config.toml
n_layer = 22
d_model = 256
n_head = 4
n_kv_head = 4
head_dim = 64
d_mlp = 704
vocab_size = 8192
activation = "swiglu"
norm = "rmsnorm"
norm_place = "pre"
norm_eps = 1e-05
positions = "rope"
rope_base = 1020.0
rope_fraction = 0.5
qk_norm = true
attn_scale = 0.188
bias = "none"
tie_embeddings = false
parallel_block = false
extras = ["some layers without attention", "local attention windows", "value embeddings", "learned residual scales", "capped logits"]
init = "uniform"
init_std_qkv = 0.0197
init_std_o = 0.00297
init_std_up = 0.0197
init_std_down = 0.00179
optimizer = "muon_variant"
lr = 0.00281
beta1 = 0.93
weight_decay = 0.029
lr_head = 0.00751
grad_clip = 1.0
warmup_steps = 50
schedule = "wsd"
decay_fraction = 0.825
decay_shape = "pow"
final_lr_fraction = 0.0
batch_tokens = 32768
seq_len = 2048
doc_mask = true
train_tokens = 402800000
steps = 12293
dataset = "wikipedia_en"
Each number is 200 + 20 x the weight over its row's rms, rounded and kept within 0 to 999. Layers, rows and columns count from 0. The size before them is the row's rms in percent of the matrix's.

# layer 8 attention key, 256x256, rms 0.164, rows 54-63, columns 0-127
112,190,202,200,184,193,167,235,190,169,195,165,208,207,208,181,226,218,175,179,214,183,204,194,163,205,221,211,231,235,184,202,192,162,178,214,158,218,212,183,219,189,180,234,212,214,209,206,191,183,189,214,217,184,187,190,178,216,222,182,215,192,200,188,208,192,217,195,178,191,170,197,204,169,216,203,245,202,225,209,207,207,188,245,195,202,219,202,195,172,152,227,178,206,226,211,176,208,173,183,207,214,175,186,221,194,223,182,202,193,194,218,192,180,195,227,190,166,212,213,207,213,182,194,214,194,197,182,159
104,197,168,199,203,208,254,189,223,188,195,201,153,225,193,237,180,189,196,167,219,206,198,204,218,210,217,239,172,176,178,216,214,174,183,228,217,182,191,163,189,181,213,183,207,220,197,196,232,220,237,199,205,195,192,215,208,200,181,172,195,216,217,186,190,215,166,203,200,213,219,211,197,211,182,202,209,182,213,185,215,208,197,185,200,200,222,193,169,211,234,183,179,208,193,210,193,173,179,211,198,194,192,194,182,233,211,200,191,225,219,196,190,185,187,187,169,209,170,183,171,227,193,192,208,206,173,198,203
109,209,163,194,198,155,177,196,191,208,190,209,194,167,167,219,205,201,202,226,203,233,178,197,219,218,217,183,217,208,211,194,201,200,157,189,180,194,213,206,214,191,227,200,189,194,158,177,185,228,216,215,194,205,202,201,201,206,205,216,186,222,176,247,241,174,209,187,242,230,186,203,238,180,157,213,202,172,190,177,173,187,201,202,172,189,181,214,215,178,208,239,165,208,231,205,184,201,160,187,186,162,229,211,225,219,229,164,192,175,199,184,214,201,184,241,224,203,180,218,206,245,180,189,182,224,213,191,225
103,193,183,182,212,192,223,207,214,214,222,191,204,200,219,195,171,164,217,177,216,221,190,267,222,234,222,215,206,202,187,214,190,201,189,212,212,157,179,171,209,217,201,202,181,220,201,212,233,206,207,207,182,205,185,176,201,186,234,206,223,190,228,198,219,193,194,198,232,209,222,187,184,168,182,198,224,225,240,201,198,202,185,194,214,202,220,209,199,202,185,209,197,215,165,197,229,197,206,193,189,256,173,181,161,204,212,173,186,218,193,203,206,199,174,197,221,213,189,191,210,204,211,204,177,177,243,185,207
110,215,187,188,213,184,221,201,209,211,240,193,177,231,173,200,176,220,203,185,230,180,218,213,212,209,206,198,240,236,200,210,225,205,227,191,177,185,188,186,233,184,185,203,212,209,214,216,214,195,174,207,207,218,198,232,166,178,224,206,177,219,211,200,231,205,190,190,195,218,219,185,202,204,208,170,189,192,207,232,162,186,217,191,185,197,223,213,176,214,207,240,159,199,231,223,227,215,187,216,188,215,181,186,211,169,222,201,197,187,182,205,238,185,173,186,233,242,193,242,198,212,190,198,194,221,235,231,209
107,212,180,214,222,192,222,217,180,181,219,183,204,217,232,221,195,181,200,208,205,178,201,180,213,213,165,203,183,210,200,213,176,253,177,208,180,205,241,198,217,187,224,191,210,203,207,209,187,226,204,216,222,256,161,182,188,170,217,194,213,213,206,230,177,171,203,231,220,201,213,213,169,184,194,169,213,174,217,231,182,196,253,192,200,201,242,202,237,217,224,212,154,183,236,203,217,165,216,214,189,197,177,202,203,210,215,186,212,221,209,207,247,204,190,200,195,201,195,235,192,203,207,186,221,212,195,207,205
102,222,205,210,220,200,177,205,229,209,245,189,192,206,187,186,214,198,213,256,196,173,177,160,187,195,243,189,196,196,196,215,206,198,181,191,162,233,197,206,168,202,171,195,203,213,182,203,151,203,200,204,221,202,198,192,197,209,162,192,177,192,203,193,200,187,181,200,187,167,165,181,207,215,231,179,231,176,182,192,203,196,190,175,170,211,145,194,228,179,175,202,194,196,214,177,169,198,201,169,213,192,195,192,188,209,189,191,220,181,201,221,188,195,201,226,206,218,183,226,238,205,194,156,170,203,193,209,174
129,168,220,228,255,204,170,185,204,202,172,219,215,204,226,233,216,207,170,194,192,182,206,188,163,172,197,174,196,209,246,172,193,210,204,217,252,198,211,208,157,212,198,227,208,171,213,194,224,216,231,185,218,205,211,211,225,236,180,190,177,186,205,190,210,198,209,183,197,199,222,213,187,236,221,199,166,203,225,172,206,173,182,165,204,210,171,217,203,206,186,194,206,224,179,176,185,190,193,190,199,189,230,218,194,189,174,207,200,177,184,219,199,184,210,197,198,201,212,205,206,194,191,195,179,156,217,180,208
104,144,222,189,201,197,181,216,238,223,197,235,207,199,195,170,181,177,202,207,223,211,198,197,188,186,222,184,190,190,223,186,220,202,202,184,183,195,201,179,203,228,232,216,187,215,198,154,181,213,216,186,178,247,177,208,196,184,227,201,173,218,178,197,228,198,234,209,205,192,228,218,237,207,238,182,201,208,156,197,179,153,215,220,203,197,204,216,206,169,214,203,179,148,228,172,206,166,183,177,192,205,234,188,183,171,204,207,201,210,237,176,222,228,227,207,169,156,183,220,202,188,178,229,208,199,198,188,189
097,201,168,220,215,209,187,185,197,204,186,208,182,218,203,197,214,188,231,233,230,213,204,201,158,198,178,200,190,176,219,222,200,212,216,143,208,175,194,188,220,233,194,183,237,203,159,203,216,179,202,218,198,206,169,201,198,181,180,164,184,185,200,190,218,177,192,174,186,162,208,174,206,174,180,213,199,193,173,194,208,225,201,211,217,159,232,177,200,215,228,178,180,171,211,233,201,223,194,199,191,197,184,184,189,167,157,230,243,205,230,242,196,212,208,217,190,162,178,179,246,254,200,193,212,216,211,189,159
# layer 8 attention query, 256x256, rms 0.162, rows 55-63, columns 0-127
104,176,211,172,178,200,157,217,180,177,238,185,171,227,203,187,182,178,205,210,204,202,202,223,259,206,210,189,220,214,203,161,188,224,168,193,191,175,154,178,208,184,219,222,201,194,230,202,201,231,198,206,200,208,200,207,217,203,211,199,207,204,187,222,220,215,187,198,208,213,186,210,195,198,184,179,236,198,177,217,244,176,175,211,193,217,194,203,237,191,196,246,165,191,191,193,237,178,196,219,199,179,213,184,205,189,181,180,206,204,189,158,223,215,188,191,205,240,199,174,199,184,181,184,251,199,156,209,148
113,210,179,207,202,214,175,258,199,172,183,196,170,178,212,213,192,192,181,199,192,228,224,218,201,162,212,195,190,188,215,177,203,175,213,182,194,203,235,220,222,188,211,224,199,207,196,193,204,201,185,217,221,186,222,194,172,192,203,239,228,213,213,225,181,184,210,218,191,188,198,219,185,186,219,221,190,210,224,146,192,162,217,214,150,185,209,195,207,191,198,222,175,181,236,172,183,213,193,153,186,176,199,221,201,192,233,176,210,212,170,207,182,207,229,201,205,209,212,200,229,233,231,218,183,194,194,185,228
106,204,227,175,224,214,221,228,222,196,228,179,170,185,194,186,209,185,218,180,177,181,209,220,219,215,230,183,238,224,208,205,182,223,176,218,202,218,194,220,220,200,244,205,210,234,241,207,230,209,167,238,199,234,222,187,212,230,186,232,236,209,171,211,220,174,184,224,207,210,190,177,158,210,177,147,186,211,230,189,209,210,182,159,201,209,281,226,190,210,198,203,167,201,198,207,199,207,208,188,186,197,182,212,200,210,196,212,149,172,185,193,221,197,185,212,217,199,211,218,212,181,193,185,198,182,215,228,198
111,231,170,216,189,196,251,231,193,199,227,191,172,174,202,245,196,204,221,178,210,209,200,203,220,200,188,187,211,218,190,210,208,215,218,199,165,149,200,185,200,210,237,205,234,247,207,196,169,206,204,187,172,215,193,202,194,226,190,212,188,199,199,215,206,171,149,192,201,187,199,174,239,205,204,188,211,253,206,200,206,193,195,162,181,199,202,152,196,188,237,199,180,217,198,191,217,192,189,195,169,179,188,185,204,208,187,223,187,258,184,213,215,193,187,207,159,231,199,190,203,188,190,180,218,199,211,217,188
112,216,161,176,191,211,185,178,220,184,194,197,212,196,188,193,207,192,238,173,189,180,176,191,183,158,206,212,226,212,204,212,182,233,171,181,206,173,190,228,214,224,217,226,232,221,199,197,195,222,181,166,186,221,196,207,180,170,198,183,212,201,187,220,215,220,174,239,184,197,179,199,197,203,164,215,222,192,204,200,225,202,204,208,210,219,189,200,166,219,189,212,178,244,233,213,196,214,205,192,220,234,155,182,185,216,179,244,181,196,224,171,208,196,225,211,198,195,183,233,193,205,169,208,183,201,196,198,201
105,236,198,219,239,175,194,236,207,212,189,240,179,224,222,186,196,183,193,215,157,236,217,244,152,190,217,199,180,212,207,195,178,177,199,194,179,185,186,219,191,201,197,197,210,205,168,199,160,184,210,203,194,208,155,203,228,215,208,186,229,173,172,201,170,223,187,233,163,199,185,236,203,202,206,207,218,190,172,204,181,217,201,203,179,182,199,205,167,220,202,170,208,216,235,152,207,220,189,214,228,219,184,217,212,203,150,194,196,227,241,209,169,198,177,197,217,203,191,194,173,232,231,181,215,214,198,158,226
106,217,229,220,208,173,169,159,175,206,183,196,194,196,170,225,217,234,183,235,193,200,198,223,194,185,196,197,188,194,174,234,184,184,184,175,226,189,205,192,197,198,135,160,225,154,223,226,184,197,186,225,220,200,176,222,196,166,204,204,213,172,215,178,181,176,219,209,151,170,213,217,223,197,220,203,207,153,214,193,148,211,225,209,178,193,221,191,204,247,167,190,195,181,195,188,178,188,209,213,200,210,206,187,216,204,204,197,228,203,187,227,193,210,196,203,203,174,204,178,195,213,204,201,170,193,178,158,183
105,176,219,206,144,189,237,196,214,184,204,163,185,190,216,216,251,189,203,201,226,166,213,181,213,175,184,200,184,235,230,231,200,222,229,178,207,237,209,225,194,211,171,196,199,193,216,189,178,166,185,192,221,190,195,192,200,179,219,210,238,196,204,215,174,219,197,186,198,214,167,228,194,192,224,198,184,241,199,205,215,192,195,199,203,212,227,217,138,240,201,198,204,197,188,177,218,171,184,223,192,218,198,218,215,200,225,226,229,198,229,203,226,191,173,210,190,188,208,198,222,184,163,186,235,183,204,213,196
114,204,175,185,171,221,221,199,222,220,195,210,202,202,185,177,196,159,197,173,214,222,219,198,203,202,218,185,234,207,194,216,200,224,194,151,175,184,180,214,191,208,191,192,214,232,193,177,179,215,180,198,178,188,205,201,204,177,181,210,184,192,170,202,231,184,200,194,204,202,197,189,192,197,174,195,184,197,192,204,190,189,220,180,193,198,229,271,197,192,203,189,209,204,243,215,165,187,170,214,239,211,174,245,221,212,198,226,186,192,205,243,207,209,193,213,206,190,184,216,216,197,229,209,196,231,218,212,178
# layer 8 attention value, 256x256, rms 0.16, rows 0-17, columns 0-127
091,194,182,194,203,197,249,178,215,191,204,234,212,224,179,197,190,198,217,195,231,211,199,220,168,229,194,159,215,203,194,202,181,223,204,200,228,197,220,199,245,173,175,232,204,210,262,201,186,209,212,216,192,203,223,202,211,182,186,197,220,198,214,179,203,189,224,180,205,202,206,206,160,193,211,196,165,198,181,194,194,187,232,197,222,197,220,214,177,174,193,222,201,236,199,189,209,201,198,188,213,174,140,204,178,238,190,222,196,176,197,201,231,220,180,178,248,189,188,208,188,184,237,207,190,174,175,217,181
102,207,220,211,195,229,215,180,190,174,166,193,214,224,210,207,201,181,193,213,198,199,197,192,207,197,187,206,211,181,237,212,185,193,221,205,206,203,202,181,210,176,211,170,208,162,184,184,230,205,173,192,227,206,222,206,204,216,206,217,189,246,161,201,170,216,211,210,234,203,258,197,217,199,153,225,171,187,190,203,196,214,219,227,216,219,237,238,181,214,232,188,187,210,210,202,195,175,195,212,187,199,174,205,221,211,216,239,218,223,207,216,217,197,190,166,179,171,215,178,157,185,180,206,205,166,241,209,198
099,190,192,196,210,182,173,193,188,198,207,208,204,196,191,187,175,190,204,197,173,167,207,215,191,185,209,215,166,187,186,187,181,219,215,213,192,198,203,185,201,192,218,199,207,136,179,181,227,201,181,214,180,184,198,193,222,198,179,201,207,245,234,197,202,178,221,232,203,211,217,189,175,193,210,218,190,206,216,173,226,204,228,179,236,189,187,185,185,215,164,178,193,234,235,219,197,190,200,209,175,207,189,201,224,243,193,177,186,199,186,220,161,214,207,190,205,227,218,203,181,176,194,171,175,184,213,181,214
096,239,222,213,215,186,183,176,169,180,176,181,223,182,205,240,217,200,179,209,161,183,207,183,187,226,211,181,168,198,211,199,171,176,217,231,247,185,179,188,195,208,187,190,199,198,212,211,190,186,212,230,208,216,205,204,230,198,201,215,171,188,184,219,205,206,213,227,181,190,171,218,188,187,181,219,226,198,220,220,187,187,181,208,200,174,225,190,177,236,212,220,185,184,198,217,222,227,184,239,222,194,215,193,203,169,192,242,168,197,171,214,197,184,231,173,186,181,200,228,198,194,217,184,217,175,187,179,205
103,202,193,195,233,185,184,174,225,164,260,200,198,201,222,175,198,231,189,215,210,181,216,180,228,216,194,218,227,188,202,189,206,184,165,202,207,164,197,188,204,254,152,187,177,192,240,196,176,187,181,170,227,193,215,191,192,223,208,213,186,198,173,212,199,206,194,182,191,213,221,193,202,179,197,172,208,192,187,238,207,191,212,186,180,240,171,200,189,193,191,207,192,146,169,188,197,189,211,226,191,209,185,251,193,187,210,182,187,194,201,177,186,197,187,204,189,222,222,171,222,168,216,197,183,173,163,189,189
096,225,208,192,172,187,184,189,206,195,185,204,201,213,156,186,225,217,236,191,189,178,171,192,170,181,195,219,198,206,185,217,195,182,212,205,186,178,211,191,195,184,192,214,216,185,202,189,176,212,182,222,191,173,226,194,210,219,182,199,201,186,198,203,208,177,216,235,195,171,206,223,206,218,180,206,188,193,119,173,189,217,183,182,211,175,232,196,218,203,206,172,168,186,200,235,211,210,208,202,209,199,230,233,187,174,167,203,225,248,206,211,218,164,187,237,219,201,206,169,184,202,183,181,200,212,188,179,172
103,202,211,209,194,198,210,172,226,196,193,197,195,195,230,153,222,219,156,214,236,249,219,197,211,197,176,243,233,210,191,200,222,172,193,203,229,185,184,159,222,226,198,183,213,190,181,193,199,177,205,193,217,211,195,187,177,209,194,170,185,190,180,185,190,175,227,205,211,187,219,206,173,195,203,234,178,200,183,206,162,208,192,195,203,200,182,188,218,213,182,199,199,219,194,214,152,233,191,209,188,168,220,198,224,155,207,199,191,242,203,243,195,187,224,186,171,195,212,196,166,225,255,203,201,224,199,227,186
095,207,228,214,213,223,158,220,208,198,227,216,157,190,212,204,246,190,206,263,173,201,177,183,185,189,216,183,184,218,195,189,206,201,181,216,180,230,222,180,211,198,185,240,167,173,241,200,191,218,177,191,199,188,198,240,207,154,210,214,191,191,212,192,212,173,232,209,160,175,238,164,203,205,193,183,178,162,229,168,175,216,214,174,185,229,176,186,222,206,183,186,209,200,204,216,210,174,208,194,218,188,212,225,205,183,192,202,187,209,214,192,149,199,177,178,219,185,197,153,178,193,188,180,177,216,226,186,219
102,226,196,195,196,223,239,194,218,201,195,210,212,209,173,181,231,201,219,184,189,188,212,179,215,191,216,238,200,197,199,164,203,175,227,179,196,200,201,197,227,202,201,210,203,210,196,220,183,207,224,230,179,182,177,209,189,200,191,190,224,186,169,175,170,232,202,209,181,200,177,203,190,168,205,195,191,197,189,202,201,198,209,217,171,190,181,211,217,215,211,211,168,184,179,183,199,218,207,160,231,208,198,214,143,193,208,165,199,209,227,180,200,204,177,239,250,252,189,216,207,209,252,209,193,217,214,189,163
098,188,186,188,175,238,198,222,209,198,217,188,188,228,203,219,201,217,203,224,217,202,178,229,176,219,174,223,239,225,193,203,231,239,175,173,192,184,210,196,201,206,167,231,188,203,217,180,210,198,194,198,219,228,170,193,185,202,172,198,219,214,189,168,193,152,241,191,178,249,201,174,233,198,215,193,209,209,211,237,192,224,181,212,189,192,214,178,192,165,183,210,138,200,190,199,195,191,210,187,158,201,217,198,168,192,227,190,201,182,180,187,198,211,198,232,200,196,169,229,213,212,188,216,188,205,212,203,208
094,187,200,194,209,182,199,219,217,218,202,212,191,206,201,158,227,190,200,200,205,224,193,185,198,220,199,222,182,223,212,189,231,196,234,191,226,235,188,217,177,217,188,217,198,219,205,205,185,176,206,179,161,166,236,234,183,177,202,222,198,200,186,177,219,192,226,166,217,178,231,234,214,191,199,220,234,209,212,163,233,182,186,175,194,194,189,183,173,195,226,201,200,227,178,204,195,232,198,180,202,232,185,169,197,205,166,214,207,204,188,171,186,257,216,231,203,192,174,203,195,220,222,201,185,181,175,208,143
101,217,215,207,179,257,238,227,183,174,166,248,171,223,193,197,210,187,193,189,201,187,244,202,201,205,210,176,194,227,184,194,167,225,181,203,174,206,181,201,199,191,184,205,211,206,202,183,220,217,191,208,177,206,149,230,193,216,189,220,211,215,215,178,223,199,200,213,201,195,189,230,210,194,193,213,181,222,181,214,199,186,205,174,198,210,214,193,194,231,197,236,189,242,216,196,184,226,198,202,234,214,214,201,196,183,212,177,245,203,195,201,193,196,165,193,193,212,197,202,174,199,200,219,216,222,205,212,225
099,222,225,170,218,217,189,205,231,200,207,183,235,199,172,175,225,189,170,171,237,209,231,180,223,212,173,227,200,168,155,197,181,203,208,230,226,209,183,198,205,210,196,221,226,173,198,218,208,196,230,188,208,202,188,184,183,163,195,180,190,213,202,201,154,233,188,192,197,231,202,221,181,223,190,189,212,218,204,208,191,211,189,190,210,161,197,183,192,209,188,188,192,181,210,206,182,186,197,209,238,207,217,248,220,226,202,207,203,201,177,215,192,202,205,188,167,213,202,200,197,175,236,181,197,227,200,167,185
091,224,203,235,192,212,218,214,216,212,206,181,163,177,191,217,230,221,205,204,237,198,184,204,203,182,204,174,207,200,192,218,203,195,189,220,190,216,196,213,177,214,183,217,169,193,220,193,186,193,198,150,190,221,213,206,231,185,186,212,198,202,183,207,269,198,152,190,179,207,189,197,213,207,188,229,252,235,171,201,203,178,201,246,204,167,223,161,200,174,202,216,184,207,194,229,200,205,155,192,189,212,186,194,220,177,209,191,192,224,223,202,237,195,212,191,179,165,187,203,212,164,156,198,194,226,233,204,175
100,226,226,185,239,197,252,209,195,216,175,205,198,214,190,219,180,198,186,205,192,198,225,219,210,196,187,213,170,183,191,187,215,162,214,200,203,201,203,201,192,176,209,180,195,189,182,201,255,207,195,196,207,174,220,207,190,205,203,191,183,221,191,220,209,206,226,192,215,195,254,229,185,238,192,219,182,193,215,167,187,195,175,181,199,210,220,195,211,159,235,197,168,198,196,172,222,183,169,195,185,165,171,184,180,219,183,222,170,157,201,198,176,243,222,174,214,188,177,187,168,154,220,203,171,200,225,215,213
100,212,176,193,195,186,203,178,217,209,171,226,218,202,206,170,214,183,208,259,188,222,202,227,207,200,195,202,198,231,196,195,191,206,208,193,188,187,237,222,201,212,227,210,211,210,214,160,205,229,208,200,208,212,168,205,186,218,177,167,206,196,212,181,227,179,211,183,221,185,169,215,150,189,209,192,219,181,207,199,188,214,171,185,202,166,184,186,186,194,193,218,188,209,193,206,234,229,201,207,194,207,180,210,227,190,210,201,162,191,201,208,199,187,198,188,180,219,193,215,213,219,219,203,192,197,207,205,186
101,222,211,218,195,212,195,196,197,152,176,217,216,251,200,191,187,181,191,205,198,180,228,183,199,191,223,189,205,212,229,200,174,220,187,210,187,184,170,204,197,211,216,227,255,200,162,204,200,227,192,204,231,169,204,217,193,215,194,204,214,205,179,195,219,195,198,192,184,199,246,190,152,174,171,204,216,181,189,208,179,210,197,217,196,230,184,181,194,226,201,213,201,223,180,185,204,229,195,168,180,189,232,217,179,172,235,205,213,212,196,202,220,215,173,201,203,189,209,226,184,217,209,190,232,238,198,211,212
098,151,192,202,186,204,207,200,173,222,201,219,234,204,179,199,201,196,170,196,173,214,238,172,217,218,217,229,170,209,191,195,220,214,216,195,230,209,182,208,188,211,196,184,191,222,210,201,182,186,179,195,157,227,172,218,173,221,183,218,210,217,227,215,186,201,219,185,177,217,170,232,197,225,181,175,220,232,205,212,246,197,208,192,187,190,176,188,182,220,175,174,221,233,196,179,211,202,240,186,194,159,183,191,187,197,190,212,182,207,226,208,201,215,196,226,177,175,185,185,218,175,189,186,181,182,242,200,211
# layer 8 attention output (transposed), 256x256, rms 0.136, rows 0-17, columns 0-127
083,216,206,205,239,204,196,214,205,215,191,207,194,182,226,181,166,158,177,185,183,206,195,212,193,214,230,221,173,202,214,215,218,194,208,171,212,183,204,193,208,221,219,185,193,215,149,194,176,222,189,213,185,202,187,218,198,168,247,182,176,201,196,190,186,170,217,213,165,213,180,196,200,249,177,203,205,216,224,168,202,203,208,180,162,185,221,187,222,211,173,195,179,192,218,196,216,211,191,188,178,196,179,169,190,195,192,185,170,215,212,213,172,184,190,176,164,206,202,233,188,216,226,187,188,171,213,136,227
094,228,203,218,259,178,194,186,188,205,220,235,197,214,175,170,253,192,187,218,207,176,195,221,179,203,169,165,178,199,189,192,198,213,192,206,167,182,200,194,165,230,207,191,197,204,178,239,156,169,215,225,226,183,223,162,207,201,208,239,166,184,226,220,175,195,182,204,216,182,133,197,223,218,193,176,228,180,215,198,200,186,216,184,184,171,188,178,213,207,185,176,190,169,226,180,202,187,240,207,203,187,199,181,184,203,186,180,189,228,190,194,175,180,210,209,217,195,222,174,242,186,178,213,188,209,187,217,209
092,236,190,204,215,203,193,214,188,192,176,189,186,235,195,198,203,197,208,208,210,205,203,186,198,176,214,168,181,208,222,213,236,199,196,172,207,200,197,201,207,219,176,203,189,218,222,212,172,164,202,179,224,187,218,181,202,198,184,217,187,210,200,214,193,199,197,201,194,191,187,203,219,178,178,158,199,193,170,213,178,196,171,191,177,222,223,189,147,175,235,218,180,163,237,146,178,185,188,203,206,196,176,212,213,184,195,189,214,228,212,191,206,205,196,188,199,200,191,208,223,202,202,208,196,212,202,202,227
084,237,207,201,202,208,216,225,227,221,221,188,200,191,212,197,200,177,217,198,195,179,210,230,210,192,195,204,183,235,177,184,173,197,209,201,228,190,193,211,179,192,173,183,229,185,154,201,234,209,200,214,225,180,193,194,159,211,187,215,204,196,187,209,205,162,238,195,179,192,220,226,199,189,207,174,214,206,192,201,193,207,197,199,218,198,183,240,180,229,164,185,221,211,204,174,200,176,225,187,220,193,174,217,200,189,170,158,252,208,171,197,191,226,182,221,200,183,221,163,205,175,221,229,171,201,180,192,190
098,179,196,191,167,153,212,207,209,203,233,174,188,181,186,234,166,171,171,213,172,227,206,203,193,182,192,207,212,190,189,231,198,194,233,220,209,240,186,199,208,221,195,209,230,205,208,195,219,191,195,190,222,190,219,237,171,175,207,228,209,205,207,179,191,187,174,211,222,199,195,204,210,179,191,192,202,203,201,145,177,201,208,219,213,191,202,224,189,234,202,208,233,241,180,218,185,176,183,179,250,194,232,206,248,187,216,202,226,227,228,217,151,219,198,201,219,173,148,239,220,209,213,187,237,225,193,196,165
090,161,203,189,200,208,200,197,199,175,224,182,185,174,206,212,190,220,209,196,209,193,219,217,202,176,203,188,211,169,219,194,191,210,194,188,208,221,173,173,208,215,210,169,184,191,183,233,231,190,230,197,187,215,182,205,186,180,228,185,185,216,205,213,224,207,191,194,207,217,213,201,205,184,214,186,189,209,232,223,184,208,191,213,190,201,158,236,249,183,212,228,204,202,182,159,218,193,219,210,213,197,185,175,200,216,247,222,185,151,163,177,165,237,208,172,216,178,187,225,238,183,204,228,194,172,180,263,203
095,215,194,181,243,237,208,210,184,166,202,218,195,208,222,249,183,191,219,198,197,181,229,201,171,195,239,179,214,186,207,206,191,214,233,234,143,208,205,193,174,220,230,197,223,204,172,188,195,203,191,194,185,216,205,220,190,192,226,201,226,162,196,222,233,252,198,203,230,213,172,244,214,190,213,188,197,225,238,214,214,224,185,215,183,220,173,192,196,194,198,203,197,225,191,179,220,175,224,176,204,204,172,202,195,214,201,186,215,206,164,217,199,198,208,189,203,171,207,199,209,195,197,184,214,182,216,179,169
082,193,175,172,182,172,230,207,194,223,203,189,202,172,209,184,171,193,220,210,224,216,207,235,192,204,195,217,213,213,209,213,249,221,202,157,225,177,187,219,237,205,218,215,210,202,192,223,199,190,217,193,174,199,185,184,207,241,182,202,208,196,199,190,181,179,164,205,205,232,215,207,228,186,168,175,234,223,199,205,227,176,190,234,192,201,181,218,150,182,218,227,224,168,217,189,202,202,208,176,191,227,183,196,193,174,201,215,193,222,168,219,202,209,216,194,196,199,184,213,248,238,211,194,249,206,175,202,189
088,204,230,203,219,188,191,209,215,191,224,187,180,211,210,176,158,175,212,175,197,230,197,196,186,220,151,187,238,189,194,204,181,190,189,239,204,173,216,231,180,212,160,194,169,185,218,229,222,195,220,204,187,210,213,179,196,174,209,194,168,193,211,219,242,190,184,183,195,206,218,197,214,234,198,221,223,208,212,198,218,210,180,190,201,197,200,194,216,173,175,182,200,230,181,185,189,194,209,222,249,181,232,149,215,192,227,271,183,195,170,186,227,207,205,203,197,183,214,196,208,220,214,186,207,190,194,210,184
086,195,215,205,194,178,219,183,217,182,197,222,215,187,199,193,217,193,203,178,197,216,229,172,166,220,192,205,208,178,196,189,230,201,241,215,223,241,188,183,220,194,202,223,177,213,181,212,203,192,215,186,179,189,199,250,199,171,186,196,188,181,161,203,219,203,160,178,235,159,214,196,195,202,212,172,200,176,175,236,203,183,218,204,231,188,232,218,192,206,254,218,207,187,164,225,196,219,198,190,207,240,234,227,228,210,198,210,194,186,233,177,210,166,167,201,206,220,188,211,195,199,199,182,199,217,195,205,167
087,219,192,193,195,197,203,213,207,187,194,195,199,221,218,207,167,181,211,188,200,198,206,192,196,204,194,175,201,194,202,196,156,206,218,199,196,185,178,206,205,181,209,203,208,204,207,198,205,211,200,195,267,233,199,204,210,215,234,155,200,181,220,191,235,193,174,187,198,219,220,186,177,221,236,192,187,218,171,208,192,186,176,214,209,182,174,248,228,197,149,221,202,206,202,215,198,180,209,224,200,198,203,236,236,201,219,191,198,215,221,171,209,171,221,188,199,222,210,220,202,211,196,219,222,223,227,215,246
090,226,253,191,248,184,193,211,195,217,184,177,208,195,211,204,209,219,218,216,180,229,192,169,184,199,198,203,169,196,212,211,204,185,208,209,204,184,259,191,161,198,193,204,197,215,186,192,177,174,203,196,213,192,208,223,211,217,178,164,206,194,215,190,156,204,185,187,200,198,185,164,214,198,219,205,237,203,233,210,145,182,188,229,216,205,238,222,176,207,181,184,209,188,187,160,194,210,199,206,156,182,229,228,198,188,188,189,175,227,230,220,155,206,184,182,205,179,188,200,192,172,205,226,169,187,189,177,192
091,222,232,187,216,186,197,241,197,190,223,195,179,209,208,223,217,202,239,221,153,193,197,217,198,225,220,181,225,245,216,182,175,159,203,227,190,153,204,200,194,201,193,216,162,191,211,175,186,186,174,206,206,177,232,170,209,230,185,196,198,216,202,233,208,208,209,192,188,152,199,194,220,207,251,207,203,193,178,193,201,185,211,225,205,232,202,210,177,201,201,208,261,200,213,211,202,193,199,210,201,184,189,190,216,205,193,205,179,223,183,217,221,200,165,210,202,205,195,197,225,203,179,218,206,215,183,246,177
082,150,226,180,174,234,213,186,194,190,149,196,238,183,188,179,190,175,163,217,192,178,244,194,221,199,231,247,223,236,207,186,206,209,214,182,199,184,222,197,223,206,200,176,227,217,179,181,182,191,208,196,210,193,200,211,178,197,199,195,210,195,206,173,161,224,205,183,235,193,226,194,215,221,206,203,155,206,191,189,178,201,235,208,220,194,180,205,213,221,183,186,213,198,187,174,214,197,241,204,153,184,208,243,213,192,150,200,201,207,195,176,198,233,207,188,171,209,218,203,179,204,211,193,220,202,190,201,200
087,234,171,211,208,183,199,192,198,202,182,197,188,227,214,177,233,173,196,198,198,196,195,171,192,212,204,154,168,209,170,182,190,218,178,190,222,192,204,205,191,225,191,208,197,199,214,196,176,174,165,225,183,221,202,181,188,204,211,212,198,193,188,226,168,211,212,234,151,172,169,177,212,183,202,158,238,175,177,185,188,174,224,199,171,178,224,214,200,227,200,212,212,203,217,249,190,174,224,201,200,208,161,203,218,212,194,210,220,228,201,188,200,172,169,222,211,221,226,175,251,217,220,206,212,198,174,196,191
090,183,200,227,235,220,202,244,193,207,214,220,190,198,183,216,177,165,210,154,200,174,233,166,215,243,198,222,195,186,199,215,210,197,161,196,212,194,175,192,227,196,191,207,190,186,200,222,197,196,195,186,169,212,210,189,208,191,213,187,217,213,197,209,172,217,227,192,180,195,231,159,182,196,239,207,186,210,250,188,193,151,197,201,189,204,217,199,238,239,207,191,201,198,180,187,210,190,163,234,201,220,177,230,190,211,181,188,244,192,232,186,218,188,193,224,186,219,168,198,154,204,220,222,178,207,173,180,201
095,234,213,178,204,215,179,245,207,232,193,229,195,181,228,229,215,175,228,200,183,201,179,229,194,224,178,184,250,219,177,171,218,190,174,189,212,220,222,245,205,215,182,197,194,174,199,187,182,154,211,178,172,236,174,184,210,190,216,201,206,192,204,188,212,209,193,188,203,206,195,202,197,202,206,200,185,229,248,236,196,172,190,196,230,181,186,190,135,205,179,183,189,174,187,227,210,195,196,213,218,224,186,222,215,212,179,201,197,196,203,204,158,184,196,212,225,212,182,194,220,194,203,212,203,199,198,193,182
094,208,203,185,213,160,214,211,216,212,191,214,211,207,216,199,178,198,210,184,181,196,172,195,210,177,191,163,225,173,216,223,206,184,236,207,204,202,209,215,217,208,212,200,214,219,200,183,246,231,183,174,212,154,214,212,223,180,187,214,179,164,168,219,220,189,160,221,233,186,193,196,200,211,189,191,204,181,192,199,204,201,229,192,236,195,187,232,217,203,192,203,201,188,211,199,174,211,187,214,244,206,204,198,194,229,222,198,208,206,201,196,159,191,227,168,191,190,201,190,209,214,199,265,191,194,184,193,230